config.yaml
n_layer: 13
d_model: 384
n_head: 6
n_kv_head: 6
head_dim: 64
d_mlp: 1536
vocab_size: 16384
activation: "gelu"
norm: "layernorm"
norm_place: "pre"
norm_eps: 1e-05
positions: "rope"
rope_base: 34300.0
rope_fraction: 0.25
qk_norm: false
attn_scale: 0.125
bias: "all"
tie_embeddings: false
parallel_block: true
init: "uniform"
init_std_qkv: 0.0354
init_std_o: 0.00694
init_std_up: 0.0354
init_std_down: 0.00347
init_out_by_depth: true
optimizer: "adam_variant"
lr: 0.000738
beta1: 0.9
weight_decay: 0.29
lr_head: 0.00481
grad_clip: 1.0
warmup_steps: 313
schedule: "wsd"
decay_fraction: 0.679
decay_shape: "linear"
final_lr_fraction: 0.0
batch_tokens: 65536
seq_len: 2048
doc_mask: false
train_tokens: 408900000
steps: 6240
dataset: "wikipedia_en"
Each number is 50 + 12 x the weight over its row's rms, rounded and kept within 0 to 99. Layers, rows and columns count from 0. The size before them is the row's rms in percent of the matrix's.

# layer 4 MLP up, 1536x384, rms 0.0443, rows 894-1002, columns 192-255
103:43 47 40 62 54 48 46 61 57 60 68 61 31 57 56 38 58 58 60 55 49 56 58 49 57 52 29 55 25 47 64 33 38 49 43 51 65 30 53 20 33 40 41 53 48 48 49 54 46 54 62 55 28 61 61 61 31 50 76 58 63 38 34 45
103:41 32 57 48 56 48 50 56 31 49 47 37 52 43 49 41 52 77 50 53 42 59 54 51 57 47 41 52 73 61 54 43 33 63 63 54 56 43 45 36 58 35 44 55 40 61 58 64 56 46 44 63 39 54 37 46 41 44 59 49 50 57 46 28
106:48 44 56 55 45 58 36 54 48 70 50 40 39 59 41 38 73 55 52 48 54 39 55 43 70 62 71 47 42 49 34 45 48 61 65 36 25 42 53 44 55 42 69 73 66 51 36 39 62 64 36 49 43 58 49 40 51 59 47 67 51 37 48 24
095:46 35 58 69 49 45 50 51 51 67 53 46 54 37 57 48 56 45 55 40 31 45 38 43 49 60 57 33 42 67 31 34 61 77 45 33 25 47 66 83 42 48 49 52 63 35 59 48 33 51 48 38 38 48 46 35 34 46 59 37 61 34 67 50
101:43 36 43 34 40 55 45 56 68 46 55 50 26 68 46 39 37 53 55 49 20 53 39 58 45 52 49 41 62 58 46 41 49 44 42 49 69 63 38 64 62 60 43 28 45 49 54 52 56 57 59 47 75 56 60 69 66 51 35 62 60 32 56 49
107:51 64 51 51 26 54 38 38 61 46 61 60 26 75 58 56 48 34 50 56 48 44 36 61 51 39 51 64 49 55 38 32 67 49 39 45 75 47 33 26 51 42 61 42 35 36 63 29 32 35 38 40 65 37 61 49 55 41 39 55 37 33 58 66
095:64 51 65 47 48 63 49 38 21 59 56 52 41 53 48 54 54 41 74 47 37 54 50 75 38 52 35 58 79 52 58 41 55 47 57 49 54 39 45 55 56 45 47 43 60 55 56 52 34 68 34 43 61 60 53 48 53 38 24 65 67 38 57 57
097:42 59 67 52 51 50 48 77 49 43 57 48 45 65 52 31 63 59 36 52 63 66 44 62 65 55 65 69 60 62 55 46 54 54 42 36 54 35 37 62 30 48 54 61 52 63 59 37 44 56 66 58 55 60 43 34 65 42 59 71 52 52 39 47
106:40 36 54 53 43 52 53 42 51 55 41 64 63 30 45 60 51 55 51 64 66 19 06 67 39 39 60 41 72 70 52 55 64 66 52 66 41 17 42 49 73 63 49 51 57 56 44 54 51 48 58 46 55 33 53 72 41 39 44 40 64 54 66 47
095:40 40 55 42 45 53 47 62 45 61 49 57 39 66 38 66 57 55 56 62 65 64 43 51 53 48 60 43 47 53 55 47 40 33 50 60 24 61 54 53 52 67 55 44 37 42 41 58 64 53 57 24 39 47 36 70 39 61 43 51 52 28 55 52
098:54 51 68 67 64 33 64 51 45 67 48 65 52 24 37 63 62 48 53 44 51 36 48 69 36 36 37 51 59 27 46 36 49 52 45 57 33 40 69 37 28 37 43 47 38 45 61 31 68 68 24 52 38 43 71 52 44 58 61 40 65 46 79 69
091:54 31 57 52 39 41 50 57 26 50 52 56 63 88 57 55 49 77 44 59 63 45 45 48 49 48 44 57 48 36 57 51 73 54 50 49 57 34 44 65 61 37 35 46 24 46 58 52 57 48 55 63 56 44 56 38 34 47 41 59 57 68 51 59
095:40 43 36 60 48 50 56 62 36 47 31 68 50 47 58 39 69 58 62 54 43 41 29 37 47 50 44 39 42 44 33 40 64 63 70 49 54 41 51 72 36 29 57 60 57 25 66 35 46 51 48 36 61 55 47 46 15 39 50 50 59 35 39 60
107:64 27 58 43 40 66 37 72 43 56 52 62 26 62 49 54 49 33 56 75 79 43 37 39 54 45 64 39 78 40 41 30 53 62 60 71 56 38 57 30 53 44 46 65 34 38 34 46 49 59 29 51 43 66 65 43 34 64 70 38 41 46 59 52
092:71 34 73 67 52 50 51 56 67 58 48 43 54 42 56 46 34 40 54 44 37 52 60 52 58 26 56 38 37 51 65 46 46 46 41 39 36 66 58 74 72 51 69 37 55 30 67 39 52 61 43 34 46 51 48 41 46 44 43 51 71 33 40 40
100:60 35 79 45 40 44 42 66 31 57 55 47 63 53 43 46 38 51 54 59 51 58 60 60 51 49 40 71 50 61 57 55 36 26 42 41 39 52 33 60 39 74 50 54 46 25 69 43 32 60 38 52 59 32 56 59 56 49 38 36 65 45 57 38
102:57 43 54 64 65 47 40 56 48 70 63 44 26 50 56 39 76 27 49 65 43 42 40 42 49 52 53 47 40 43 89 49 47 62 41 55 58 35 44 37 42 70 41 56 61 56 67 53 46 64 25 44 51 52 41 39 69 37 29 20 57 44 52 49
094:60 65 58 49 48 41 48 45 49 60 38 52 32 53 32 45 55 51 48 33 44 58 48 52 50 62 38 55 35 75 62 53 44 37 61 60 44 47 42 64 16 29 60 56 37 48 48 36 61 47 49 33 47 33 40 42 62 39 73 61 34 26 58 29
103:64 47 49 61 30 53 30 41 53 64 66 52 72 34 51 50 39 54 45 73 79 72 48 70 34 56 43 52 50 33 55 48 47 53 39 51 69 57 65 45 27 41 45 56 61 34 59 39 44 64 54 25 66 43 47 56 85 49 64 63 64 50 50 43
099:37 23 64 49 55 66 58 86 67 47 60 28 52 39 36 45 40 58 75 50 55 51 42 60 24 48 45 39 68 53 47 49 40 63 31 61 41 29 75 52 40 43 47 53 63 48 70 44 60 47 69 60 58 60 75 65 47 31 43 41 44 28 69 41
102:51 83 38 59 36 66 60 36 52 62 57 60 49 47 36 50 52 58 57 48 61 30 43 51 33 28 29 54 60 53 52 64 53 30 63 34 49 43 43 82 46 41 54 46 43 37 42 45 49 56 45 42 51 41 58 65 60 54 46 47 47 68 54 45
095:47 51 63 59 52 50 59 39 54 56 62 46 45 70 62 43 67 45 63 55 53 80 55 54 57 70 28 43 60 35 58 27 58 45 60 48 40 62 42 54 71 53 66 74 43 57 69 47 44 52 29 31 79 38 69 75 44 51 59 24 48 53 63 59
101:31 30 81 69 51 41 49 49 06 53 71 55 58 42 61 51 71 42 49 70 50 44 52 62 45 69 56 75 46 33 47 40 46 40 63 87 42 51 42 73 63 41 31 69 50 40 55 24 49 43 30 28 49 43 46 32 38 41 42 62 56 52 49 58
111:64 35 41 64 34 49 47 53 64 76 56 49 42 47 41 70 37 43 55 43 62 47 39 54 56 37 39 66 25 54 63 47 60 55 65 30 30 41 61 40 39 49 51 41 61 40 49 48 80 49 52 50 58 60 67 57 50 56 64 60 34 37 54 57
101:66 57 43 42 60 37 23 40 53 68 65 56 71 46 59 48 50 47 52 50 35 53 64 72 36 47 58 60 59 57 42 33 60 38 40 36 55 20 53 49 64 45 47 59 26 44 27 46 49 50 67 37 24 28 49 36 78 42 54 50 51 29 49 40
106:44 51 49 61 49 49 56 35 73 57 64 63 37 47 48 56 71 71 30 41 43 55 43 60 30 45 25 40 60 33 38 33 67 50 56 31 41 60 73 35 44 49 42 68 52 65 66 50 70 61 46 45 78 45 84 58 44 47 62 47 49 45 65 57
108:48 52 58 88 41 66 48 54 41 71 46 51 37 49 45 75 67 50 43 34 63 44 32 65 34 67 36 38 68 44 63 61 49 42 50 45 34 42 31 32 68 47 60 48 49 48 56 62 64 66 58 62 47 48 72 25 39 41 74 56 33 54 35 42
102:71 41 43 71 46 36 68 44 50 59 40 43 61 49 58 40 38 63 70 56 41 43 34 67 39 20 42 32 40 49 70 17 38 33 49 70 68 41 59 66 62 68 47 52 41 49 54 39 44 67 32 41 42 44 66 62 64 32 44 47 39 35 59 52
097:54 38 34 54 53 57 51 42 38 50 56 36 66 43 41 58 40 66 69 73 54 68 46 43 47 59 54 59 57 43 42 56 34 67 39 40 52 34 49 68 51 45 40 71 43 40 58 43 55 49 45 52 43 49 37 51 74 56 68 53 53 62 39 50
102:64 49 61 84 46 54 41 61 43 65 48 63 51 77 62 58 51 69 57 38 67 44 33 30 41 48 54 40 35 62 25 44 72 56 57 56 64 63 50 49 43 42 39 50 67 61 48 38 47 46 57 66 62 42 35 31 42 44 63 69 61 32 45 42
098:52 62 56 50 47 55 48 48 39 44 47 49 42 43 54 65 79 50 31 51 61 39 43 54 52 23 53 38 60 43 47 51 33 45 59 54 47 49 45 41 34 51 54 58 69 42 45 37 27 57 40 42 61 64 45 28 42 24 48 68 60 83 73 50
097:43 67 50 62 54 50 32 58 41 59 40 62 60 64 48 51 58 53 67 51 34 61 60 45 50 77 52 45 48 41 69 56 51 43 52 45 56 60 33 57 52 55 50 47 65 48 53 28 68 50 49 59 42 64 37 75 57 62 67 43 64 30 58 59
100:46 46 37 49 20 62 29 60 40 56 59 66 57 40 45 47 57 32 45 53 72 33 44 48 48 54 51 84 56 31 56 51 65 61 60 67 60 41 29 62 48 43 32 63 62 53 30 54 60 54 47 46 36 43 80 51 54 37 49 39 45 46 49 59
099:68 43 49 51 49 44 25 51 57 40 37 75 38 42 39 54 49 52 62 41 58 44 64 55 57 52 49 56 46 49 44 63 49 60 51 49 15 52 31 38 47 35 36 60 57 55 47 45 44 60 52 55 30 39 60 49 29 37 68 72 55 58 36 42
102:58 44 52 76 73 67 42 49 52 68 37 29 51 44 50 70 62 46 63 64 59 54 52 47 30 56 41 47 48 23 43 35 38 45 44 60 29 49 59 26 52 35 40 61 60 27 64 64 53 42 59 58 27 61 46 60 46 35 56 41 52 41 49 42
094:43 60 41 67 49 55 34 44 44 59 45 57 28 55 35 48 52 38 64 67 28 39 63 62 37 52 63 40 52 59 58 65 61 49 55 45 28 39 38 46 48 48 38 49 46 35 48 46 40 63 63 38 52 42 48 49 29 59 71 45 53 36 62 44
105:48 68 40 49 53 51 64 61 35 47 40 26 40 54 37 53 72 49 39 48 44 39 40 58 44 51 28 61 39 53 50 38 62 43 41 33 70 39 55 41 39 64 67 66 49 33 48 54 53 75 40 38 33 79 55 41 45 54 62 35 61 33 54 46
100:48 45 44 37 56 60 57 49 52 55 38 31 28 60 56 39 34 41 44 42 40 53 55 43 50 45 34 73 50 57 45 46 47 55 52 71 52 47 33 57 64 39 50 71 63 51 65 40 54 36 32 23 51 48 52 81 79 47 41 49 45 49 63 69
106:57 71 69 52 38 27 59 55 51 48 44 69 50 58 38 63 74 39 43 59 54 27 36 62 39 35 24 57 51 29 61 43 60 54 50 38 45 39 50 26 60 54 56 68 49 15 63 50 48 62 55 22 42 47 33 65 55 61 40 78 58 28 60 58
096:58 41 54 51 48 59 56 70 40 27 23 64 47 54 50 51 51 48 70 60 68 49 42 21 39 49 77 59 65 75 42 61 46 44 51 60 48 60 43 54 57 49 41 71 70 60 65 25 33 46 57 64 37 75 58 60 50 44 61 50 40 60 37 45
101:88 57 63 50 62 51 53 52 68 49 46 54 58 62 51 57 59 54 56 50 45 34 73 77 61 44 39 54 58 62 51 45 36 70 38 45 39 46 49 51 38 48 64 63 65 62 56 36 44 28 44 63 48 61 39 57 50 38 72 42 31 36 62 37
104:43 65 24 57 37 74 51 44 51 58 51 61 67 55 35 53 72 48 65 52 41 30 40 49 38 34 36 50 52 26 47 52 53 41 62 53 51 43 27 33 44 53 44 67 86 46 32 45 37 47 49 52 60 36 49 40 62 56 41 65 49 48 58 32
104:42 37 64 25 46 83 53 45 48 73 53 55 59 35 40 62 66 31 29 69 62 52 52 44 43 38 24 49 60 52 47 47 55 32 53 24 18 41 41 35 38 54 39 65 58 55 46 57 42 66 33 25 50 35 56 38 62 59 51 47 66 42 58 37
102:43 82 46 69 46 26 36 50 39 61 55 39 54 88 57 60 32 39 55 49 45 56 40 60 48 29 50 51 46 34 51 58 33 49 53 60 51 74 58 37 62 55 38 57 50 70 46 28 59 33 58 61 56 61 39 52 27 53 46 60 58 46 57 39
087:60 43 49 69 36 50 49 44 58 74 71 34 48 59 63 53 69 66 42 45 31 31 53 64 61 41 37 55 42 45 69 30 48 32 59 40 52 38 72 46 44 67 50 58 43 34 35 68 48 54 55 29 21 31 37 65 65 13 59 64 53 29 46 31
095:35 35 45 42 45 58 58 49 45 59 57 49 44 57 60 59 45 68 48 56 66 67 61 25 39 53 45 71 50 55 30 37 52 40 68 43 28 44 36 51 60 55 49 65 57 46 45 52 57 78 20 44 52 65 47 45 51 74 61 48 41 29 54 55
106:58 68 46 46 43 52 19 50 63 58 37 50 35 68 39 49 45 46 57 35 71 44 49 43 55 45 65 21 58 74 56 53 56 60 31 45 53 69 46 34 40 57 46 49 44 47 63 40 47 58 81 55 51 52 47 53 35 54 48 62 70 63 80 36
102:63 55 56 33 35 49 43 72 49 44 53 39 82 39 46 45 66 29 59 68 65 45 40 87 43 36 52 35 40 46 55 76 40 70 45 74 44 49 26 63 51 46 36 46 29 45 33 45 35 65 73 57 43 57 52 62 50 67 51 41 28 63 61 41
097:59 43 47 66 60 52 61 69 67 72 59 36 37 36 54 67 47 61 61 70 45 67 44 55 50 48 41 31 60 74 64 69 59 51 23 40 63 53 41 70 58 42 40 50 53 48 50 45 17 40 44 28 33 36 42 44 41 50 48 42 49 49 37 49
102:33 38 36 56 59 56 42 58 81 61 58 46 51 54 32 55 36 61 62 43 54 52 48 48 40 39 49 52 43 41 51 47 44 59 69 37 41 32 65 36 45 61 56 66 43 54 47 24 63 43 48 48 37 72 47 42 58 53 72 56 34 38 55 54
107:53 73 31 65 52 46 55 44 65 64 52 42 28 69 50 65 39 60 67 31 44 49 41 59 42 28 36 59 80 46 69 52 73 43 58 48 60 46 58 55 54 42 41 55 61 44 56 21 49 53 58 50 60 55 65 46 30 47 48 49 49 58 50 41
090:38 36 65 72 49 27 52 54 41 62 52 33 74 47 45 63 54 51 50 55 49 32 53 30 50 65 48 43 46 83 59 43 43 52 47 55 46 41 58 73 31 54 47 46 59 65 49 35 26 42 26 51 50 57 48 61 48 37 42 41 41 50 58 45
100:51 43 75 70 63 65 55 43 44 58 41 41 60 41 54 60 48 61 59 58 42 62 42 40 55 48 64 48 51 46 71 57 31 46 45 39 64 63 59 48 36 57 27 61 64 51 62 31 11 38 42 42 33 57 60 65 71 30 70 71 32 50 48 36
103:49 37 41 48 25 50 44 43 54 45 45 42 47 47 25 48 31 52 66 70 43 42 50 32 57 42 38 48 72 43 70 45 74 37 43 64 62 45 54 52 62 53 45 78 57 52 35 58 52 36 49 62 40 23 60 51 71 51 47 55 38 41 58 64
098:46 53 36 72 64 74 53 36 55 57 61 61 54 53 27 44 44 44 52 57 45 38 51 41 53 46 45 56 70 60 23 53 56 36 16 59 60 51 43 78 44 21 66 52 59 59 65 42 46 31 51 46 49 19 58 55 67 46 78 53 50 43 48 35
098:41 44 41 38 38 45 66 53 48 53 23 51 68 42 59 40 40 67 63 52 33 49 52 47 45 26 37 58 44 59 58 42 62 40 51 51 45 44 52 60 39 62 71 54 66 51 51 48 48 38 60 44 59 46 39 36 61 60 57 57 66 34 62 64
104:50 32 52 35 33 46 63 45 23 42 42 58 63 66 46 44 62 60 59 82 54 45 63 58 56 56 68 45 30 49 43 54 66 58 52 57 49 38 51 57 39 71 59 72 53 51 51 48 60 50 45 45 68 63 62 41 42 62 35 43 58 26 65 46
101:41 45 39 50 52 57 55 48 38 43 40 28 51 63 45 62 56 45 53 79 67 44 53 62 46 37 59 52 71 55 52 42 28 21 30 61 55 63 33 55 41 69 35 29 39 51 47 62 32 46 75 46 57 75 39 40 53 49 54 46 73 43 42 43
102:65 51 58 45 46 39 31 53 42 49 67 49 21 50 45 46 70 36 68 67 45 54 78 37 60 48 41 41 38 25 73 30 43 46 44 48 27 51 46 48 41 46 35 48 42 55 57 42 44 51 64 49 43 69 68 41 69 75 67 77 39 43 31 52
091:45 48 63 51 58 59 63 66 25 41 62 63 53 60 55 26 28 71 61 46 63 58 48 40 52 51 64 73 70 44 43 38 42 57 42 54 66 51 34 56 37 57 63 55 27 18 36 47 71 36 66 60 68 61 48 38 45 32 45 59 43 51 44 52
101:56 61 43 53 57 47 16 49 61 43 36 52 33 59 49 58 37 58 60 67 57 53 30 41 60 58 34 71 75 61 56 39 55 64 65 53 49 46 46 54 51 58 52 33 57 52 52 29 46 42 63 43 57 62 57 60 50 26 71 69 36 58 54 33
103:63 49 56 59 56 59 36 41 62 56 38 45 49 46 38 51 56 38 44 43 74 22 64 50 51 60 59 49 44 56 37 62 68 62 58 50 42 42 69 57 50 53 34 67 33 57 65 53 54 47 70 60 50 58 67 56 53 48 49 71 52 57 37 45
100:47 61 29 44 49 53 33 52 56 59 69 42 50 63 51 56 61 47 48 59 62 59 28 42 69 51 36 73 56 34 50 68 59 39 69 49 67 28 23 24 62 46 50 71 46 56 50 38 39 69 44 41 46 64 55 44 71 63 66 63 37 44 55 43
091:51 46 56 44 42 55 49 54 18 54 78 59 46 36 52 37 70 44 38 70 66 34 75 36 39 36 50 51 43 64 73 34 32 27 70 51 45 26 41 53 49 55 61 49 40 57 58 26 42 64 34 60 46 58 40 63 67 52 46 63 51 42 42 59
096:35 63 25 46 38 50 81 43 34 54 35 53 44 45 42 64 66 49 40 53 64 57 63 48 26 53 71 61 48 60 33 43 42 51 68 44 37 63 67 34 48 38 34 37 45 41 56 42 60 52 56 57 73 50 49 37 54 56 37 53 58 54 48 63
098:52 58 62 79 46 46 50 55 31 70 66 41 42 50 63 44 42 56 53 51 33 50 47 64 65 38 31 61 64 56 49 43 41 29 46 66 66 36 55 57 42 41 49 56 54 38 58 50 56 28 54 50 65 48 51 46 76 56 60 46 29 41 62 54
103:31 62 52 62 45 22 21 52 63 47 35 39 55 61 60 61 57 51 76 51 60 57 43 46 72 59 38 63 61 48 50 55 40 55 53 52 62 42 48 47 49 45 48 46 33 66 40 25 36 41 79 41 50 57 64 38 37 31 40 70 54 33 63 63
098:49 68 49 62 29 50 56 72 49 62 35 55 70 74 53 27 52 49 48 74 48 41 42 49 51 68 50 57 62 57 56 38 54 39 49 59 57 57 39 35 54 43 31 59 55 64 62 38 52 71 49 48 52 61 33 25 58 46 63 60 42 54 65 40
100:35 63 66 49 45 67 50 37 57 60 45 73 58 50 31 50 43 68 51 51 55 28 26 14 53 41 55 55 34 38 75 57 59 53 49 39 50 47 35 42 57 40 68 54 55 41 52 36 43 42 48 55 44 42 50 36 37 51 62 54 68 55 49 45
103:47 75 43 54 43 34 49 50 60 56 64 40 48 48 41 49 55 35 54 62 64 42 60 57 61 49 29 74 51 49 55 39 55 67 52 50 56 42 32 34 26 51 61 65 48 42 61 54 53 60 51 53 39 40 59 31 50 25 75 81 32 41 44 39
101:47 48 40 53 60 37 57 49 18 58 52 40 52 46 40 42 75 04 56 24 46 45 24 29 77 53 34 35 36 45 33 47 38 54 46 48 56 44 33 61 53 39 57 57 43 52 55 40 38 51 62 48 61 58 44 52 40 51 45 51 51 67 44 55
104:62 68 49 43 52 50 41 19 38 72 58 64 54 65 39 59 50 42 45 31 42 33 45 38 60 46 50 49 78 43 83 65 61 53 47 61 44 60 51 60 42 45 53 59 50 61 44 34 63 39 74 49 53 48 49 65 34 47 34 43 35 39 44 32
102:62 37 52 36 28 58 39 58 56 47 52 38 50 47 51 41 73 56 45 60 59 61 44 32 46 66 55 47 46 51 54 47 33 51 37 67 38 51 50 54 72 45 44 46 48 47 77 28 54 85 56 61 30 71 58 51 42 41 50 61 41 52 31 33
095:56 74 73 26 56 51 48 41 46 74 63 35 58 63 48 52 54 41 62 54 42 48 41 61 52 48 47 60 40 57 45 50 36 36 68 38 33 51 56 52 53 33 35 47 64 77 55 57 60 46 62 36 62 49 42 38 69 29 62 32 50 66 55 43
101:69 64 43 67 60 27 52 60 42 51 55 39 53 39 23 39 61 60 59 55 54 75 64 77 63 22 39 38 44 72 61 52 31 42 50 33 51 23 64 36 22 46 54 34 53 32 42 28 42 27 47 54 63 57 54 45 60 33 46 49 25 53 52 33
094:40 49 53 55 43 29 55 34 61 62 65 31 32 64 53 42 49 58 54 39 37 56 41 54 38 46 27 61 69 63 47 61 70 38 44 43 48 45 62 58 49 62 44 38 71 40 41 41 56 56 54 46 54 57 53 37 58 42 51 38 49 29 37 48
107:32 52 54 42 63 54 41 42 44 55 28 55 44 44 26 35 48 36 49 51 43 75 43 45 42 24 37 35 51 49 52 45 45 42 54 47 53 45 57 40 46 47 75 56 59 63 50 41 35 57 47 41 76 53 36 66 47 46 56 62 66 72 39 66
102:58 23 47 60 49 47 18 46 55 51 21 43 52 68 45 34 64 56 74 53 56 38 73 37 47 62 52 32 46 48 72 67 56 44 43 72 69 44 25 31 51 49 48 62 48 42 63 32 27 55 41 50 42 67 55 36 62 42 41 69 38 46 54 43
096:58 36 66 32 44 53 76 55 62 58 50 36 60 37 45 55 63 48 76 52 35 15 49 48 62 43 43 57 43 44 63 52 51 52 48 70 46 71 46 78 49 42 46 43 35 37 63 46 39 36 59 48 57 72 56 53 72 36 59 39 60 38 51 60
100:41 47 69 62 50 47 59 60 44 56 52 52 60 65 50 61 70 31 46 49 54 63 32 66 48 53 74 55 55 42 43 42 29 54 58 33 56 39 66 64 52 40 66 58 48 56 65 16 50 31 31 60 72 56 47 50 39 25 44 31 45 67 35 49
103:55 61 57 57 61 60 54 46 45 46 36 52 59 66 36 27 35 50 62 64 63 63 61 58 69 50 46 86 49 46 49 58 37 63 32 15 59 55 27 63 48 40 35 45 65 65 48 46 36 62 40 56 58 63 31 53 47 35 38 41 46 52 38 53
101:58 38 55 66 46 52 33 41 40 49 42 70 59 69 39 57 53 40 54 42 68 34 43 20 67 30 44 58 70 35 72 50 50 47 65 50 59 58 37 43 73 46 46 41 55 56 75 51 58 71 62 65 37 59 44 60 52 45 68 51 47 73 48 47
093:40 39 46 38 56 59 63 43 49 52 44 44 53 36 48 33 60 60 47 70 59 59 34 39 65 55 58 40 60 38 59 75 53 61 51 58 39 39 60 76 27 36 59 44 65 35 68 67 56 56 26 33 55 54 42 50 52 47 63 51 67 45 53 36
105:48 70 51 32 51 46 41 45 52 57 54 50 37 62 47 58 43 49 59 56 53 27 61 46 53 36 35 38 34 34 46 55 57 72 59 62 41 34 42 38 43 48 46 39 54 33 35 30 53 44 68 47 51 48 53 20 41 55 53 63 59 52 55 45
097:41 76 77 72 37 47 61 34 74 68 46 44 46 58 45 58 49 43 56 60 37 43 28 56 45 33 30 75 43 61 49 45 36 33 40 44 47 35 57 70 51 64 47 41 49 27 58 64 52 44 72 33 46 31 51 53 51 57 69 62 55 68 46 60
093:46 31 50 70 45 60 48 80 44 65 33 37 58 65 44 58 55 26 38 57 44 46 47 49 53 51 23 45 46 49 45 35 36 52 43 48 49 50 72 35 56 50 62 60 38 55 45 58 48 35 53 43 49 61 51 78 67 45 59 50 52 40 41 36
101:40 50 44 61 38 55 41 63 08 42 35 37 56 34 54 59 61 73 74 49 67 65 45 45 34 28 42 63 49 57 40 45 65 51 74 52 61 48 49 73 42 51 60 47 47 47 58 49 32 45 53 40 67 33 39 62 27 43 48 45 54 45 67 54
096:52 59 47 37 51 63 36 56 69 49 57 43 52 63 62 46 29 63 57 60 79 59 46 30 47 52 42 18 57 30 50 88 60 80 63 52 53 46 52 51 48 30 52 53 37 35 59 54 58 55 43 44 47 58 43 75 49 40 37 39 58 51 76 65
097:82 52 69 39 66 47 36 47 42 61 53 39 59 38 38 53 39 51 47 44 55 52 52 67 35 52 43 56 56 31 61 43 48 44 58 51 53 64 28 62 74 44 45 74 54 41 72 56 56 57 26 46 60 53 56 40 63 33 45 45 55 56 59 26
099:52 63 51 57 37 36 53 63 44 58 60 37 58 51 43 63 52 39 49 30 62 36 43 35 48 58 68 63 52 50 68 52 38 49 40 50 77 74 39 80 47 67 52 56 56 64 57 51 67 61 44 46 47 61 68 84 52 40 56 41 32 40 61 66
096:39 47 48 45 55 62 34 51 66 47 35 50 38 56 50 40 53 47 26 58 64 33 51 42 61 55 56 28 73 29 80 47 33 54 52 46 45 48 58 38 59 25 51 55 54 81 61 53 44 46 53 50 34 57 45 67 62 39 45 54 40 40 33 62
097:44 46 55 79 60 56 46 60 38 46 47 61 39 55 47 37 43 62 74 45 38 58 46 40 50 68 54 43 37 50 41 68 59 58 49 37 50 45 45 61 66 35 72 52 54 68 57 52 30 43 59 75 65 62 47 56 35 69 37 49 39 42 58 28
103:56 47 43 41 36 43 42 38 42 64 64 56 50 52 38 61 41 53 39 57 44 35 32 58 47 41 52 64 31 24 52 46 37 42 41 54 67 64 55 34 64 20 43 35 41 56 36 28 41 32 46 42 49 42 51 28 61 54 29 72 34 39 73 40
095:45 39 36 49 43 59 26 59 58 42 34 47 55 57 57 47 67 44 70 60 34 40 54 48 44 53 68 37 34 48 35 51 33 66 56 44 64 39 43 35 52 50 72 42 73 57 71 76 49 55 35 61 34 38 75 55 39 57 43 53 46 30 37 59
106:80 42 55 56 41 85 48 49 55 68 64 46 38 40 47 70 81 34 53 42 48 42 52 68 42 23 25 50 55 39 53 55 51 49 54 47 49 45 54 34 59 43 38 63 56 21 53 48 48 58 30 42 41 40 65 57 48 37 72 45 42 51 33 36
089:43 34 45 60 61 51 51 76 54 47 56 38 24 32 38 52 49 33 70 57 38 32 29 50 59 53 41 65 51 58 55 32 50 56 71 46 51 43 48 79 52 35 62 36 59 37 47 52 34 50 63 47 45 58 34 31 35 50 60 34 74 63 53 52
106:95 59 46 56 45 54 61 44 54 56 63 43 77 60 34 67 49 45 41 54 72 40 62 57 29 43 37 47 52 41 61 35 74 42 68 48 47 55 50 57 33 45 19 61 62 44 41 32 69 46 66 53 71 74 38 56 61 30 61 71 42 67 63 29
101:47 33 56 53 33 26 60 62 43 66 47 49 36 47 28 39 45 52 60 57 59 57 42 67 52 45 57 47 62 43 56 66 53 68 48 45 59 53 38 51 47 36 44 32 46 18 48 46 78 58 59 36 45 34 65 66 65 45 30 35 52 33 48 39
099:37 54 46 70 44 24 33 46 43 67 53 57 64 46 29 70 41 34 74 52 43 46 55 48 58 51 40 47 54 58 64 25 41 33 58 58 47 68 46 63 42 53 32 22 65 30 35 51 58 33 65 23 48 24 51 46 46 46 55 67 37 36 44 43
106:68 61 63 50 30 35 49 61 41 64 54 53 32 58 61 69 65 53 42 30 48 48 59 37 49 44 53 34 39 50 71 60 59 52 53 44 52 33 42 57 28 42 61 57 52 53 45 34 51 65 17 47 52 51 54 29 33 50 47 44 37 54 63 54
100:58 48 52 39 44 54 48 58 73 54 31 52 30 50 45 31 49 49 60 41 50 29 42 52 62 54 46 70 51 54 55 66 68 56 42 66 52 46 30 70 55 40 40 53 50 48 69 48 46 41 52 53 46 38 31 59 58 28 29 60 40 62 52 56
085:53 58 54 50 41 59 53 64 46 40 31 52 25 63 46 62 58 50 64 72 46 40 44 33 57 62 31 73 59 42 61 55 65 23 56 44 64 56 48 46 54 46 69 44 40 22 35 61 56 44 59 72 44 47 45 55 35 49 43 46 42 28 28 46
098:59 43 51 48 48 45 39 47 30 38 35 35 37 35 54 70 44 33 54 67 43 63 46 35 49 62 55 46 43 36 71 52 45 49 21 25 46 47 37 51 41 32 55 42 70 50 60 40 50 62 46 29 38 38 35 40 49 48 68 44 68 61 55 39
102:65 54 55 58 45 33 53 45 42 53 62 48 31 48 45 46 69 46 34 45 43 35 41 52 56 42 30 32 52 50 53 43 75 56 64 48 43 49 33 23 44 54 54 50 72 35 57 50 48 54 65 24 42 24 72 36 37 34 56 51 62 47 45 40
097:43 66 68 77 32 38 38 61 41 62 47 59 46 48 46 52 33 53 39 37 63 44 46 55 54 41 45 63 34 61 43 58 49 52 53 38 45 33 32 52 32 22 44 78 54 60 71 47 64 32 38 41 54 38 69 56 48 54 49 59 39 49 48 27
094:34 54 54 49 50 56 33 38 58 64 57 68 35 61 56 49 35 44 42 34 54 28 45 56 22 51 36 49 41 34 64 57 42 58 39 54 54 50 43 55 47 38 46 52 13 55 54 61 59 38 44 51 44 46 33 38 31 59 61 83 33 44 54 63
100:48 61 49 47 46 59 65 29 44 70 43 64 52 57 49 77 54 38 72 49 26 31 21 43 24 45 33 43 56 63 48 53 63 49 60 55 24 51 50 48 40 63 55 51 63 58 44 45 61 58 41 46 54 38 59 40 56 61 74 45 44 42 42 43
104:48 49 49 71 39 45 47 67 43 48 35 29 54 56 50 54 61 43 53 40 51 65 31 75 58 61 60 90 53 73 69 55 50 44 36 39 62 69 48 37 24 48 52 46 49 57 36 60 49 72 56 58 43 45 55 58 61 00 46 61 32 41 57 54
095:36 27 53 43 43 38 48 44 53 60 32 35 48 52 51 56 72 49 44 74 44 50 42 38 34 37 49 46 68 52 53 47 44 59 46 33 34 35 65 23 61 59 66 48 60 36 42 60 34 54 50 49 47 52 60 43 62 54 58 37 62 48 54 50